Weights of a small GPT-style language model, trained from scratch on English Wikipedia: 7.23M parameters.
Each number is 50 + 12 x the weight over its row's rms, rounded and kept within 0 to 99. Layers, rows and columns count from 0. The size before them is the row's rms in percent of the matrix's.

# layer 9 attention key, 160x160, rms 0.241, rows 28-31, columns 0-159
134:52 43 57 39 46 52 46 37 49 42 52 43 41 62 33 47 46 53 28 44 48 18 57 41 47 49 50 50 49 37 71 49 53 55 52 63 50 65 71 57 38 73 45 39 38 54 52 42 59 75 66 22 36 46 46 52 72 43 78 70 40 53 49 64 58 22 57 61 57 64 47 44 67 43 59 57 33 47 42 70 49 41 44 80 44 41 54 72 51 42 47 51 39 53 61 31 52 64 45 47 46 45 48 43 51 17 74 59 66 55 46 41 60 22 45 56 66 35 46 46 60 50 40 30 35 43 42 61 58 50 44 45 73 46 53 41 53 65 29 48 59 53 41 48 50 48 39 59 48 59 73 54 52 45 49 56 34 26 32 38
142:33 76 37 53 53 40 53 38 59 56 43 49 61 35 50 68 49 51 47 49 60 51 56 68 44 36 50 38 66 63 33 65 49 65 27 48 70 50 45 33 39 39 41 59 57 43 41 36 48 51 45 60 76 52 73 62 51 26 62 41 45 36 48 57 58 70 41 22 51 50 31 46 67 21 45 48 48 47 51 45 43 56 67 54 63 61 68 43 34 62 40 44 43 23 42 45 54 45 43 44 45 47 44 65 53 57 48 44 60 58 52 36 29 53 65 51 58 58 45 37 56 41 50 50 56 47 65 29 51 66 61 48 71 65 38 27 72 34 51 36 40 35 54 47 39 40 59 43 69 63 74 46 77 53 70 57 54 50 41 68
136:67 44 42 68 55 56 64 54 57 40 27 63 34 34 56 50 59 49 41 63 48 31 51 37 53 55 35 41 53 48 69 36 70 36 71 52 31 49 68 54 57 42 49 38 63 58 67 52 31 30 43 33 42 49 64 33 54 56 33 39 47 26 56 58 38 57 47 35 54 47 36 69 45 59 57 33 56 46 39 76 82 54 52 51 56 53 48 43 61 57 29 45 58 41 56 56 40 52 51 59 23 47 52 54 60 47 30 49 54 47 63 58 47 42 39 39 53 55 55 60 35 53 09 59 27 49 70 60 35 38 41 45 25 40 44 44 67 57 37 64 55 61 43 62 49 47 43 60 43 33 44 56 63 56 58 42 66 72 54 53
140:64 54 44 39 57 56 38 72 75 29 51 47 29 52 49 50 39 58 48 59 41 51 47 58 52 53 45 37 27 41 60 33 36 55 70 49 52 52 43 78 61 53 50 51 33 21 42 64 46 50 50 66 30 48 55 46 50 54 34 51 42 50 41 31 59 46 30 52 42 42 55 61 50 65 29 43 48 37 60 35 62 46 46 35 48 38 45 38 52 65 60 47 64 60 67 36 45 49 72 70 38 48 38 68 62 53 29 64 38 46 32 66 31 41 55 44 53 50 51 43 39 52 27 37 45 41 49 41 50 41 31 44 19 52 51 49 47 55 40 77 52 33 44 43 78 21 46 72 44 33 48 47 47 37 41 48 55 62 29 54
# layer 9 attention query, 160x160, rms 0.24, rows 29-31, columns 0-159
140:67 71 45 48 60 44 45 35 42 36 55 38 45 36 42 80 47 51 54 63 36 71 32 66 61 31 41 47 61 51 64 48 67 51 44 49 55 43 59 55 40 30 59 27 43 55 45 62 43 56 41 61 40 61 67 49 66 25 55 63 56 43 53 62 49 53 34 37 47 64 43 57 48 59 41 61 62 37 63 29 45 60 41 43 61 55 67 30 26 77 22 47 45 40 32 52 55 50 28 37 75 33 48 37 60 48 60 67 56 56 40 41 45 42 43 66 80 53 64 20 69 54 43 58 45 48 40 44 47 65 49 38 45 48 35 50 59 44 65 30 51 45 63 53 39 53 52 45 57 58 59 53 59 32 44 46 65 48 50 64
146:40 52 39 41 39 41 56 49 26 71 23 44 45 42 61 52 48 56 48 41 49 54 68 41 45 53 30 61 66 78 47 45 53 47 60 42 34 56 49 66 52 71 31 60 67 57 51 63 56 53 60 42 51 58 47 47 53 58 43 44 43 33 39 58 59 59 51 54 41 34 42 53 33 44 52 55 69 35 55 51 59 44 67 54 72 63 54 52 34 70 52 38 52 63 36 61 60 39 67 60 41 48 63 47 58 39 80 30 52 35 42 57 54 44 42 65 49 62 45 63 37 50 50 69 63 39 73 72 50 24 44 58 36 28 44 68 64 56 55 32 68 58 43 65 44 47 30 63 37 08 65 56 49 57 44 50 66 56 55 50
140:65 64 54 57 47 63 48 49 61 31 60 63 36 42 37 28 37 58 64 26 75 29 69 56 56 61 39 22 43 60 45 57 48 49 41 44 52 59 30 51 62 55 50 54 65 46 42 45 35 46 56 58 43 50 52 45 60 45 28 51 46 56 17 60 68 52 33 64 44 50 43 47 57 50 45 33 43 17 52 45 30 59 44 51 43 68 58 36 66 35 47 59 42 33 51 61 38 44 47 66 38 52 44 71 56 58 70 31 35 59 38 54 44 58 68 65 54 43 53 50 39 31 34 47 50 43 58 58 44 47 49 43 53 49 39 35 58 68 57 50 55 51 65 52 58 30 19 56 35 53 38 49 39 62 34 30 51 76 32 51
# layer 9 attention value, 160x160, rms 0.263, rows 0-18, columns 0-159
087:32 49 55 58 45 32 56 63 47 59 52 60 70 38 49 76 52 31 64 64 46 54 57 49 58 58 51 64 43 25 57 42 53 64 57 48 58 56 55 54 41 43 56 38 48 63 58 59 45 49 36 42 33 63 54 33 37 54 60 68 57 59 64 45 53 49 48 70 27 48 67 54 63 56 61 47 45 35 49 43 71 52 66 59 38 47 49 52 48 50 17 44 49 24 57 59 54 59 36 60 51 49 50 43 50 48 45 68 59 43 82 48 68 47 64 39 48 61 36 48 51 69 22 68 28 49 38 52 48 44 51 47 50 61 59 61 58 39 44 60 39 48 35 39 45 60 73 54 71 92 35 74 72 54 53 38 46 49 57 69
118:48 66 42 48 60 58 57 33 37 43 47 43 50 39 50 51 60 40 40 54 53 69 37 51 49 61 62 17 51 39 33 32 42 38 56 42 51 42 64 47 41 62 51 60 63 46 56 36 58 39 30 56 72 61 62 37 21 29 27 49 73 54 35 49 59 74 60 38 56 27 37 62 75 38 57 40 45 40 67 38 31 51 61 52 22 55 58 35 38 79 43 47 53 41 33 48 36 55 55 57 45 51 66 54 42 54 53 45 39 57 56 58 37 56 60 43 56 48 33 42 57 43 31 47 61 47 73 43 39 62 54 48 54 45 54 37 63 54 41 41 64 36 51 57 25 37 36 62 30 39 49 46 69 41 53 48 58 48 40 74
107:56 38 50 36 58 53 22 41 46 57 47 54 56 27 44 44 38 39 48 46 47 62 48 43 47 43 38 52 43 50 30 47 53 56 69 28 47 47 62 53 92 72 40 27 58 66 58 57 52 78 47 44 59 47 58 29 70 44 52 56 60 59 51 57 37 44 27 69 49 60 52 46 54 48 25 55 44 51 66 30 60 46 69 50 40 46 61 60 40 64 49 64 55 41 54 48 62 58 60 48 70 57 46 41 50 57 36 45 54 48 43 40 47 24 37 36 14 41 37 45 38 43 62 62 58 59 43 40 56 39 63 44 39 71 62 46 32 54 21 49 41 77 50 40 52 56 61 49 26 47 61 49 41 47 39 33 46 47 53 64
087:58 69 30 57 66 46 57 65 59 53 66 72 43 61 43 49 64 39 47 63 37 53 47 57 49 49 30 51 40 46 52 52 58 55 60 64 60 19 55 59 60 35 45 31 54 29 53 33 45 36 44 46 49 55 62 41 44 38 39 38 61 71 61 50 27 55 59 31 51 51 28 46 73 43 51 58 53 59 55 43 38 52 59 30 66 36 47 43 47 59 51 40 47 32 22 51 50 53 56 53 29 59 55 38 55 59 54 62 42 36 46 25 64 31 37 19 82 47 61 44 65 52 45 29 61 48 59 55 50 56 54 57 44 46 58 66 31 73 57 33 57 66 65 42 35 61 53 73 50 57 62 39 53 46 44 53 60 37 70 44
101:48 60 56 44 61 39 33 59 50 48 43 58 47 41 40 58 33 57 52 76 51 43 31 47 59 46 62 52 54 56 51 41 32 71 51 39 57 45 37 51 60 34 49 47 62 62 42 64 75 58 45 41 36 56 55 40 41 48 56 46 66 40 63 65 50 53 53 45 13 61 37 27 39 64 66 53 70 49 39 37 52 27 32 59 55 29 68 40 20 43 55 49 51 57 48 37 45 60 58 56 45 49 36 51 53 31 53 43 47 60 65 36 67 41 42 42 55 61 28 40 57 76 52 43 89 53 52 55 45 51 56 54 51 39 45 33 75 41 46 60 48 48 34 36 42 77 35 61 66 35 55 27 57 64 38 56 50 56 59 41
094:39 60 36 53 63 39 64 56 66 48 58 50 78 43 59 37 73 48 33 62 45 60 57 75 54 55 57 38 66 47 69 46 63 54 55 54 36 25 46 49 50 54 43 65 62 50 63 62 52 42 50 66 42 68 37 46 38 38 58 42 65 61 40 48 49 53 41 74 62 48 63 61 49 58 40 51 69 61 66 53 18 72 50 29 44 42 55 33 49 64 19 49 41 22 57 45 51 55 35 67 50 73 59 47 51 34 51 54 54 60 60 49 35 60 44 36 49 55 55 68 43 56 51 68 71 18 67 41 60 44 48 46 57 39 38 38 54 50 58 32 44 53 54 53 38 40 49 69 34 46 56 55 55 36 50 79 41 53 54 52
095:57 74 47 42 42 38 48 42 47 51 69 43 70 63 41 65 52 59 39 51 40 45 56 42 58 56 28 38 53 54 46 57 67 58 41 41 46 77 66 51 34 52 32 39 43 44 60 59 55 16 52 77 26 39 73 46 31 46 71 46 52 54 46 41 34 65 46 54 45 44 52 61 54 67 49 41 51 54 52 72 62 44 42 48 33 35 61 53 67 54 50 53 36 22 48 68 58 40 41 49 41 54 57 42 61 75 43 45 40 77 65 50 49 70 31 58 62 21 45 46 66 51 53 71 46 50 38 69 37 61 48 52 60 71 63 56 43 51 58 57 42 39 64 64 59 55 52 35 50 49 74 50 47 54 36 65 55 55 58 61
091:66 34 67 53 41 56 53 28 62 33 59 46 72 47 49 68 46 68 60 60 47 69 60 56 54 71 40 45 72 47 39 44 17 56 44 53 48 74 55 46 30 14 46 57 50 71 51 37 59 41 64 29 53 30 61 61 53 33 59 45 57 50 57 76 41 53 62 47 42 46 58 59 40 64 41 43 59 62 45 44 51 40 56 52 53 61 40 37 50 48 62 58 55 54 42 33 42 62 41 47 57 31 51 37 49 64 44 68 52 43 58 49 35 44 44 42 62 59 56 63 19 62 53 58 55 41 63 42 44 50 40 53 49 30 50 61 33 57 52 62 71 52 53 48 33 69 55 59 33 32 61 32 33 37 33 58 34 38 66 52
091:54 51 55 51 52 49 48 65 56 58 53 62 41 29 62 05 47 40 59 54 56 31 44 35 45 45 43 44 51 52 35 46 37 58 70 62 56 45 53 30 77 41 39 45 63 43 46 20 46 49 49 40 63 45 61 25 53 33 54 56 36 53 57 63 52 54 38 49 44 44 56 38 58 35 46 53 40 45 53 45 45 60 43 45 44 52 42 55 44 51 49 43 71 52 50 40 25 79 52 61 59 63 53 37 62 45 69 40 39 30 47 56 61 46 44 17 32 47 55 62 66 32 56 58 59 38 42 61 49 68 46 58 61 66 34 40 36 48 30 46 72 46 62 76 62 23 62 65 36 67 43 49 51 57 61 52 33 43 55 57
098:42 44 68 71 57 49 64 32 65 52 54 49 52 51 41 72 54 51 43 68 59 53 22 71 38 42 46 68 64 36 47 49 52 47 42 43 32 40 52 44 47 23 57 49 25 38 54 33 59 48 26 46 29 39 51 68 56 46 64 56 54 52 67 44 47 42 33 27 46 51 52 40 52 35 42 61 34 77 32 58 58 52 53 58 65 33 34 59 36 55 59 39 53 35 51 44 37 63 45 49 41 32 50 33 47 36 55 69 30 40 47 47 39 52 36 36 58 45 79 60 58 62 57 48 40 42 54 48 39 70 41 50 52 39 44 58 30 34 53 58 44 35 26 46 45 73 75 39 48 44 64 60 58 42 43 42 58 48 33 37
093:46 51 46 54 37 37 46 45 39 45 25 27 50 58 47 49 54 72 28 43 34 52 51 70 47 50 57 45 49 64 59 77 46 57 59 56 61 62 66 78 56 44 43 62 64 61 83 53 52 55 38 30 30 51 56 48 50 55 37 36 48 35 57 36 64 50 45 53 50 52 65 67 40 27 47 59 42 39 44 62 38 48 56 62 79 36 38 54 52 59 40 59 55 49 50 72 53 40 77 61 37 59 50 42 46 41 49 33 33 49 47 37 36 56 54 63 34 71 58 32 45 56 37 52 49 37 42 63 49 47 42 75 56 49 70 48 57 39 68 72 23 49 56 52 56 66 33 48 27 65 30 45 58 61 60 60 42 59 51 54
098:48 54 75 73 49 72 34 48 61 52 24 43 41 46 38 49 35 79 33 41 67 41 42 60 62 60 32 33 60 48 50 58 36 62 35 67 54 63 46 54 44 70 28 43 51 48 53 54 35 62 26 43 65 67 26 54 69 48 37 34 39 41 58 57 65 54 60 57 39 28 43 53 44 30 58 46 68 44 44 59 53 47 55 50 51 67 56 55 12 37 50 61 45 42 39 42 63 60 60 49 40 48 41 33 52 46 77 38 46 58 56 31 58 62 49 57 48 66 61 57 62 39 64 36 49 54 52 67 30 52 48 52 44 51 31 44 46 64 63 55 55 50 49 76 42 38 58 60 51 47 51 64 66 56 54 56 52 60 62 64
105:51 61 47 53 50 54 55 48 63 64 56 59 52 35 26 55 33 56 37 73 55 64 38 71 49 30 69 53 53 68 60 48 57 57 49 53 33 17 61 45 49 58 45 42 59 45 40 61 51 19 51 66 70 36 54 56 40 47 33 42 46 57 37 47 34 46 34 59 77 46 24 45 38 36 50 43 42 68 52 38 45 40 43 50 44 36 38 60 25 51 43 54 33 41 40 31 57 64 29 48 55 40 52 40 65 78 38 46 51 43 64 72 25 46 34 50 82 63 41 53 57 56 37 52 63 59 58 39 33 55 45 57 53 51 45 59 39 48 25 54 67 71 54 63 48 48 40 39 48 54 65 48 47 34 42 54 53 50 49 55
105:59 39 58 37 36 44 35 23 75 41 51 54 56 56 68 49 64 50 65 58 67 24 39 43 71 65 67 46 44 83 40 40 53 60 36 61 66 62 51 33 33 41 41 55 48 62 52 57 55 38 54 25 62 49 68 43 63 65 59 49 61 52 52 44 37 30 42 55 35 75 48 44 51 54 53 23 33 49 52 52 44 66 56 43 41 66 48 50 38 48 73 50 37 49 57 45 62 59 66 59 28 37 51 55 62 71 56 38 39 68 53 52 58 48 67 47 48 55 52 58 40 34 38 51 45 45 39 58 38 32 62 53 54 52 52 57 55 49 39 54 72 50 45 41 54 69 22 62 50 24 54 37 41 70 33 51 43 44 49 35
105:39 64 58 87 52 42 59 22 37 59 57 48 48 47 33 41 62 38 39 41 46 41 57 49 63 54 53 37 35 44 21 49 64 42 66 59 54 58 34 48 52 80 42 58 62 33 64 53 49 49 54 67 49 57 67 54 58 55 50 45 55 62 37 60 51 59 46 54 60 27 34 35 39 25 48 46 32 43 51 42 46 43 74 43 50 34 44 62 50 50 36 45 53 50 47 58 41 32 41 57 43 41 69 40 61 18 63 58 36 63 48 60 65 51 29 47 59 49 48 51 66 48 64 54 36 50 74 37 52 40 56 49 35 48 54 42 52 53 27 62 33 43 45 47 52 32 47 44 20 62 41 39 58 72 75 45 54 70 48 44
096:70 47 69 54 44 51 55 56 52 54 38 49 42 51 54 36 62 48 44 48 56 73 41 77 42 63 60 31 65 45 49 60 61 52 38 30 51 57 53 55 55 48 59 61 30 31 43 19 81 42 48 39 62 45 53 62 45 42 25 64 46 38 52 55 60 62 58 40 48 55 44 46 53 57 39 75 42 54 51 48 54 53 57 33 50 63 82 49 68 70 42 72 65 51 55 38 55 62 62 66 56 62 46 24 70 58 40 75 61 62 68 44 45 72 52 42 52 47 61 62 68 31 38 41 76 58 52 43 58 73 52 56 47 24 36 49 35 64 61 44 58 59 59 42 45 55 53 64 39 54 58 48 43 51 59 53 54 37 34 57
086:43 56 35 46 61 66 57 59 35 58 48 44 37 40 47 74 65 47 53 59 50 35 25 72 65 47 60 45 52 55 66 45 41 45 49 39 73 45 59 53 55 49 54 37 50 62 46 41 56 56 34 60 75 56 49 55 10 50 31 37 61 57 73 22 53 34 42 45 53 49 41 47 44 30 31 54 41 64 63 72 64 50 52 43 58 55 33 42 36 35 51 50 52 70 39 35 46 63 60 47 50 53 55 66 52 55 33 68 67 29 42 58 39 37 53 38 30 43 54 67 42 68 64 36 46 42 57 38 57 63 61 40 42 47 40 27 62 38 64 64 46 27 43 61 44 53 48 75 64 40 48 48 50 37 57 41 50 62 33 56
092:40 40 59 85 50 47 35 59 50 35 52 43 51 52 54 63 43 26 55 57 51 36 44 46 47 26 43 31 62 61 72 47 33 39 84 52 57 56 60 31 45 49 29 48 48 56 56 72 65 44 28 46 48 42 49 67 59 57 48 60 55 51 39 53 52 57 51 43 57 56 45 40 65 38 35 35 36 30 49 20 52 54 53 62 49 72 22 71 54 35 56 44 57 66 33 49 44 56 66 44 37 61 57 41 38 32 47 51 36 47 50 52 46 54 28 51 50 35 53 42 53 35 51 61 56 53 48 57 37 40 32 35 38 60 58 44 61 54 42 47 50 64 66 95 43 45 50 51 67 54 61 51 28 48 51 51 50 36 59 52
098:59 45 68 46 43 41 80 71 54 69 28 52 58 52 35 58 50 48 40 39 61 40 70 52 34 33 45 56 38 44 47 68 47 20 48 46 44 58 42 61 54 75 27 47 52 48 44 63 56 33 68 40 37 49 61 37 65 47 43 69 45 47 47 46 49 54 74 46 41 64 57 57 59 56 53 58 66 41 38 45 48 53 39 41 55 45 50 62 47 24 79 31 49 71 71 52 58 47 43 62 48 33 43 50 51 46 54 47 54 40 58 45 57 35 18 55 60 66 63 72 49 55 56 47 41 77 43 50 47 43 64 52 51 68 71 48 23 53 61 21 48 56 53 41 59 46 47 36 48 42 52 43 38 57 42 37 34 36 47 33
# layer 9 attention output (transposed), 160x160, rms 0.264, rows 0-17, columns 0-159
107:58 69 65 52 47 52 55 12 58 38 30 36 24 57 58 51 49 76 36 42 64 52 61 45 36 51 47 39 59 52 42 61 37 28 57 35 32 50 35 52 48 48 51 40 60 23 62 64 36 61 51 64 54 42 46 42 43 54 49 47 43 44 48 53 56 36 43 47 46 58 55 65 40 58 47 57 43 29 39 65 46 53 38 39 56 41 49 86 28 44 60 57 33 59 33 39 63 37 65 47 55 37 71 44 34 36 70 36 55 69 41 46 46 51 29 44 41 50 56 53 70 28 51 53 63 42 49 49 55 50 49 42 24 54 61 52 54 64 68 51 69 64 60 53 62 66 49 50 53 40 19 42 28 50 58 39 52 58 46 59
099:53 33 58 51 62 68 49 54 58 48 55 59 54 65 36 31 47 59 42 55 28 24 31 44 57 41 47 60 41 77 40 51 56 41 57 54 43 45 38 64 59 36 77 42 48 47 44 40 40 42 51 64 58 49 42 72 37 59 68 49 46 47 51 48 28 27 33 70 57 45 38 33 48 46 40 42 41 72 51 66 75 62 61 59 69 38 38 40 52 48 63 63 45 62 46 52 51 38 24 36 63 52 70 50 54 50 42 47 33 56 37 31 60 54 59 35 59 58 41 53 32 50 75 56 44 37 54 63 44 44 47 57 63 32 57 47 48 62 44 59 49 48 55 73 48 32 66 40 37 51 75 65 31 65 49 50 24 47 45 70
123:60 61 50 43 52 43 60 46 58 50 47 51 70 82 75 46 65 41 57 57 24 52 40 53 61 38 38 52 54 59 42 54 31 37 39 56 47 54 49 46 28 25 62 61 59 57 38 42 36 39 52 52 71 53 66 53 35 41 54 57 68 53 49 56 53 48 35 37 47 29 67 58 31 52 68 42 57 40 38 43 57 62 36 60 61 52 58 54 24 36 45 48 49 53 48 43 54 48 73 45 67 36 36 72 32 20 36 36 40 51 68 35 54 70 69 55 52 40 45 44 53 60 31 69 56 57 64 52 48 55 47 45 45 63 49 64 69 52 72 57 55 48 48 60 49 62 26 49 61 50 71 51 42 48 37 62 76 32 50 37
121:61 57 45 55 43 77 67 58 38 46 29 40 47 64 44 39 27 49 63 37 60 48 53 54 57 56 44 56 41 45 46 79 50 54 53 68 47 60 33 50 49 56 49 35 46 53 46 36 53 53 45 68 53 25 29 61 36 51 63 59 58 53 42 28 66 66 65 45 55 45 72 51 40 40 49 64 46 43 44 65 47 49 47 67 54 38 59 71 49 64 52 66 49 72 41 50 34 28 41 43 43 60 68 19 44 46 24 46 22 79 46 61 17 47 46 47 39 44 31 55 38 37 67 61 49 56 56 47 46 40 42 57 48 68 38 46 57 46 28 59 60 38 56 45 69 55 56 32 56 44 37 56 52 51 55 57 46 66 42 29
127:75 32 65 53 21 56 50 58 51 60 72 56 46 66 54 41 37 44 49 45 59 41 43 45 38 45 63 40 55 40 39 49 41 30 51 77 29 60 40 48 12 73 48 60 54 42 54 67 55 48 76 59 51 70 48 46 56 32 46 58 50 52 27 52 68 55 48 45 59 46 60 60 70 40 56 59 30 47 30 67 52 49 74 42 61 70 32 55 72 52 57 50 51 60 32 50 66 32 43 57 54 52 37 38 45 51 51 27 49 64 37 49 58 56 46 46 57 46 53 53 36 41 50 52 35 49 65 49 49 38 67 66 68 66 39 53 44 36 47 53 57 44 69 68 48 36 66 41 47 48 35 65 63 45 69 56 44 42 40 74
109:65 51 26 64 47 57 40 65 49 51 41 56 43 41 30 57 30 61 49 30 41 41 68 72 48 37 51 60 21 45 33 59 35 31 44 52 42 48 48 32 48 17 50 63 43 52 35 40 61 60 56 56 63 41 48 71 41 32 60 67 51 37 34 50 67 45 51 51 59 54 41 56 53 39 45 53 34 41 47 53 54 51 31 74 59 55 61 35 47 55 62 54 32 36 38 47 63 50 50 38 64 51 63 43 54 80 58 41 37 39 34 57 53 51 61 44 32 44 58 43 49 47 58 28 44 62 46 62 50 42 39 35 47 52 44 50 36 71 51 61 54 61 61 57 61 52 64 41 48 17 41 64 51 83 39 23 40 46 38 41
122:52 76 43 54 46 66 46 42 52 48 19 38 48 46 56 53 38 59 55 46 64 61 46 51 43 51 63 50 51 55 40 67 44 33 31 67 34 27 26 68 45 51 78 49 48 42 58 25 56 73 49 44 67 29 21 51 40 31 46 50 52 36 47 45 50 37 41 59 52 52 38 44 56 41 54 45 34 35 53 36 52 55 45 39 50 62 36 50 62 47 48 45 36 53 28 54 32 78 45 48 62 59 49 34 49 40 42 58 56 51 64 49 59 50 55 37 33 32 40 72 61 45 51 32 55 51 42 46 33 42 37 31 41 38 45 45 41 62 72 53 81 62 44 51 52 48 67 65 53 48 20 64 60 69 57 38 52 51 62 55
105:33 43 55 69 47 65 43 51 49 63 37 48 34 45 41 39 30 21 47 43 49 41 49 48 40 42 57 48 41 61 46 50 57 41 49 49 36 31 33 51 46 78 58 50 30 31 45 66 44 47 58 49 33 64 55 69 47 52 31 56 46 57 28 35 61 46 54 56 40 54 29 44 74 46 45 67 53 51 48 74 41 60 53 50 45 28 60 54 39 54 44 51 51 66 57 77 68 36 44 31 44 55 80 43 60 21 51 40 33 63 48 46 47 68 63 54 61 45 52 41 49 53 54 31 56 31 28 73 27 37 56 60 41 67 32 34 53 51 32 54 41 51 47 43 57 39 35 48 45 60 43 69 67 59 57 42 45 35 61 56
105:33 45 54 30 44 45 46 38 54 54 68 47 64 86 31 52 61 43 31 56 23 40 43 82 59 57 46 50 52 38 37 36 53 40 29 77 55 69 65 36 47 55 58 50 49 51 55 56 37 28 62 62 42 48 38 54 40 61 59 41 69 52 61 62 51 46 34 52 48 51 53 55 28 46 54 41 51 45 53 42 61 43 54 60 49 33 68 27 66 48 64 61 59 53 42 47 52 48 59 33 67 42 32 67 31 65 37 44 40 69 40 31 51 54 44 54 60 47 57 43 43 67 41 39 51 62 59 50 57 49 56 62 71 61 51 48 61 46 42 42 43 42 50 49 48 71 23 49 45 62 67 38 40 41 33 65 69 49 34 23
122:54 38 36 47 50 49 47 64 40 42 47 52 41 56 59 22 49 40 56 34 62 43 81 40 34 42 54 35 45 49 58 56 31 56 45 36 56 63 49 45 52 71 43 62 77 48 58 78 42 46 70 31 48 61 39 51 55 55 32 33 62 49 52 51 53 64 72 60 33 37 43 56 55 56 63 53 41 46 34 46 32 50 58 46 39 38 60 90 56 50 59 46 30 67 46 49 46 33 66 43 37 59 69 46 42 33 69 36 68 62 65 47 43 46 60 37 34 55 47 44 42 31 41 50 54 66 34 68 65 38 40 63 49 46 46 67 71 65 26 57 36 37 39 51 51 43 41 62 58 46 39 42 51 43 69 53 34 50 56 42
109:54 40 38 44 58 73 57 64 59 53 82 52 45 46 63 39 67 31 58 68 36 64 70 37 42 61 69 51 58 59 47 23 44 34 49 38 35 54 48 36 37 50 49 45 22 52 46 78 90 48 29 54 64 43 51 51 56 46 67 50 51 46 36 45 48 49 39 60 58 55 60 37 65 59 45 37 45 56 60 52 64 61 53 52 42 44 43 52 65 46 49 49 54 49 62 44 58 67 45 57 51 45 69 47 72 61 65 40 68 34 45 53 35 35 50 57 48 61 51 62 53 32 61 42 55 45 54 38 59 37 54 25 39 66 20 51 47 27 49 34 38 61 21 35 55 40 46 41 63 55 37 45 48 35 57 58 56 53 54 53
122:56 56 48 38 57 57 53 53 51 62 73 65 48 60 48 83 52 51 55 59 34 43 49 46 51 45 55 54 58 48 47 31 69 34 47 66 51 78 42 43 43 38 51 62 38 46 28 51 76 22 71 51 38 73 66 52 51 53 59 65 37 65 35 41 45 50 22 52 54 51 66 29 56 75 36 65 46 58 50 65 52 32 57 61 26 58 33 27 80 41 60 50 45 59 44 44 45 66 45 55 66 49 36 54 49 68 40 52 54 45 34 50 62 50 42 50 54 62 42 49 35 53 49 36 32 61 48 41 47 38 39 40 50 40 64 50 53 38 39 46 27 40 52 34 52 47 50 54 40 53 52 52 46 43 52 84 66 55 46 25
140:58 56 57 34 43 45 63 53 37 51 37 53 51 79 57 60 67 69 57 18 59 48 27 53 52 61 41 57 59 27 39 63 58 39 30 57 60 56 49 57 68 59 52 71 36 38 38 24 49 44 40 55 33 59 52 63 64 28 60 62 50 46 51 59 67 56 59 34 36 48 67 56 47 52 50 48 44 38 70 46 33 44 51 49 40 77 79 63 58 59 48 41 59 61 22 61 39 40 59 77 55 43 31 40 47 54 43 64 50 52 40 33 46 55 48 51 35 31 63 58 67 65 61 46 37 55 52 46 45 54 50 47 71 56 53 27 49 76 53 58 58 37 57 53 49 52 53 54 60 41 58 45 53 70 50 50 66 48 56 27
138:50 59 46 55 48 50 48 42 49 60 53 67 69 56 39 67 34 54 45 72 25 55 25 58 50 47 60 40 62 37 52 32 66 39 35 40 46 40 45 53 52 51 63 43 41 43 52 36 56 52 52 71 58 52 49 51 54 27 54 54 55 42 46 69 43 39 41 55 72 54 58 61 53 53 58 54 25 57 57 54 48 36 38 56 60 66 29 39 56 40 55 60 57 36 59 48 52 55 31 34 58 60 22 48 54 52 28 52 55 38 45 55 53 70 41 58 50 37 43 28 51 68 70 27 67 59 58 67 53 42 62 39 47 53 47 47 32 40 54 50 38 40 30 57 33 32 67 56 53 92 66 69 61 38 55 48 40 34 65 76
123:41 26 58 37 46 29 29 55 61 50 47 44 59 67 42 64 72 74 51 47 48 52 51 44 34 46 56 45 45 54 69 49 41 60 27 53 46 42 59 56 50 28 63 57 65 44 50 42 44 56 47 50 43 47 58 52 34 43 50 48 67 40 80 57 43 41 43 39 36 65 83 63 41 54 69 27 49 44 71 48 57 47 45 34 45 73 44 34 55 49 65 42 46 55 50 21 39 53 46 53 62 47 38 73 50 72 30 58 59 38 41 38 41 46 66 25 34 41 54 39 58 36 67 46 51 61 38 63 59 73 41 54 54 48 76 55 59 52 66 46 71 60 54 44 50 60 50 52 81 42 58 43 52 38 44 43 58 34 53 50
119:40 56 37 53 53 80 62 43 39 48 54 71 65 32 48 28 50 41 42 48 31 36 45 51 44 29 33 40 42 61 30 49 64 38 64 60 56 54 43 43 44 34 56 44 49 70 42 74 65 46 42 74 59 45 56 60 45 60 56 37 53 58 59 45 58 57 62 51 55 51 36 44 31 40 53 37 50 48 45 33 57 55 55 52 88 24 38 51 48 59 60 28 59 26 50 62 55 47 45 44 50 56 88 40 44 52 48 41 47 49 45 46 45 51 50 46 48 58 59 50 51 50 51 72 25 50 49 64 38 37 40 37 58 51 39 55 75 51 29 39 24 35 61 51 65 32 39 46 54 54 37 52 42 41 51 47 39 60 58 18
124:39 32 62 55 62 43 50 61 38 47 49 37 48 34 60 34 50 53 35 50 33 39 47 45 31 29 52 42 38 55 41 56 44 58 54 38 45 52 56 47 66 69 42 54 64 40 54 81 41 52 58 43 38 55 51 26 65 62 22 51 43 53 71 46 46 71 56 68 47 50 49 48 40 54 50 42 44 55 50 42 52 53 48 44 33 48 63 62 43 64 37 43 37 47 87 47 75 43 60 49 38 54 60 62 34 47 80 53 58 47 61 45 59 49 51 60 62 60 59 43 32 31 53 83 48 40 41 47 66 28 49 63 56 32 54 60 54 38 22 42 44 52 47 53 52 34 31 44 48 57 60 33 36 34 41 33 39 38 75 68
108:42 53 49 28 45 46 53 55 67 49 48 45 50 60 50 57 63 52 31 61 45 59 51 46 69 56 63 56 55 50 55 52 51 55 14 63 46 48 76 65 44 54 60 57 37 32 50 36 25 56 56 43 37 63 46 33 33 51 59 46 36 79 43 43 67 36 50 35 67 32 67 47 58 56 74 71 42 56 59 74 32 31 27 38 32 47 62 45 42 59 47 47 52 34 54 35 51 43 52 33 57 36 31 50 59 30 46 50 57 50 64 44 44 57 54 54 42 52 28 49 40 83 40 56 52 47 58 36 43 64 52 81 59 61 63 41 52 50 64 56 52 57 41 20 36 67 37 60 54 51 53 48 52 54 49 55 46 46 30 57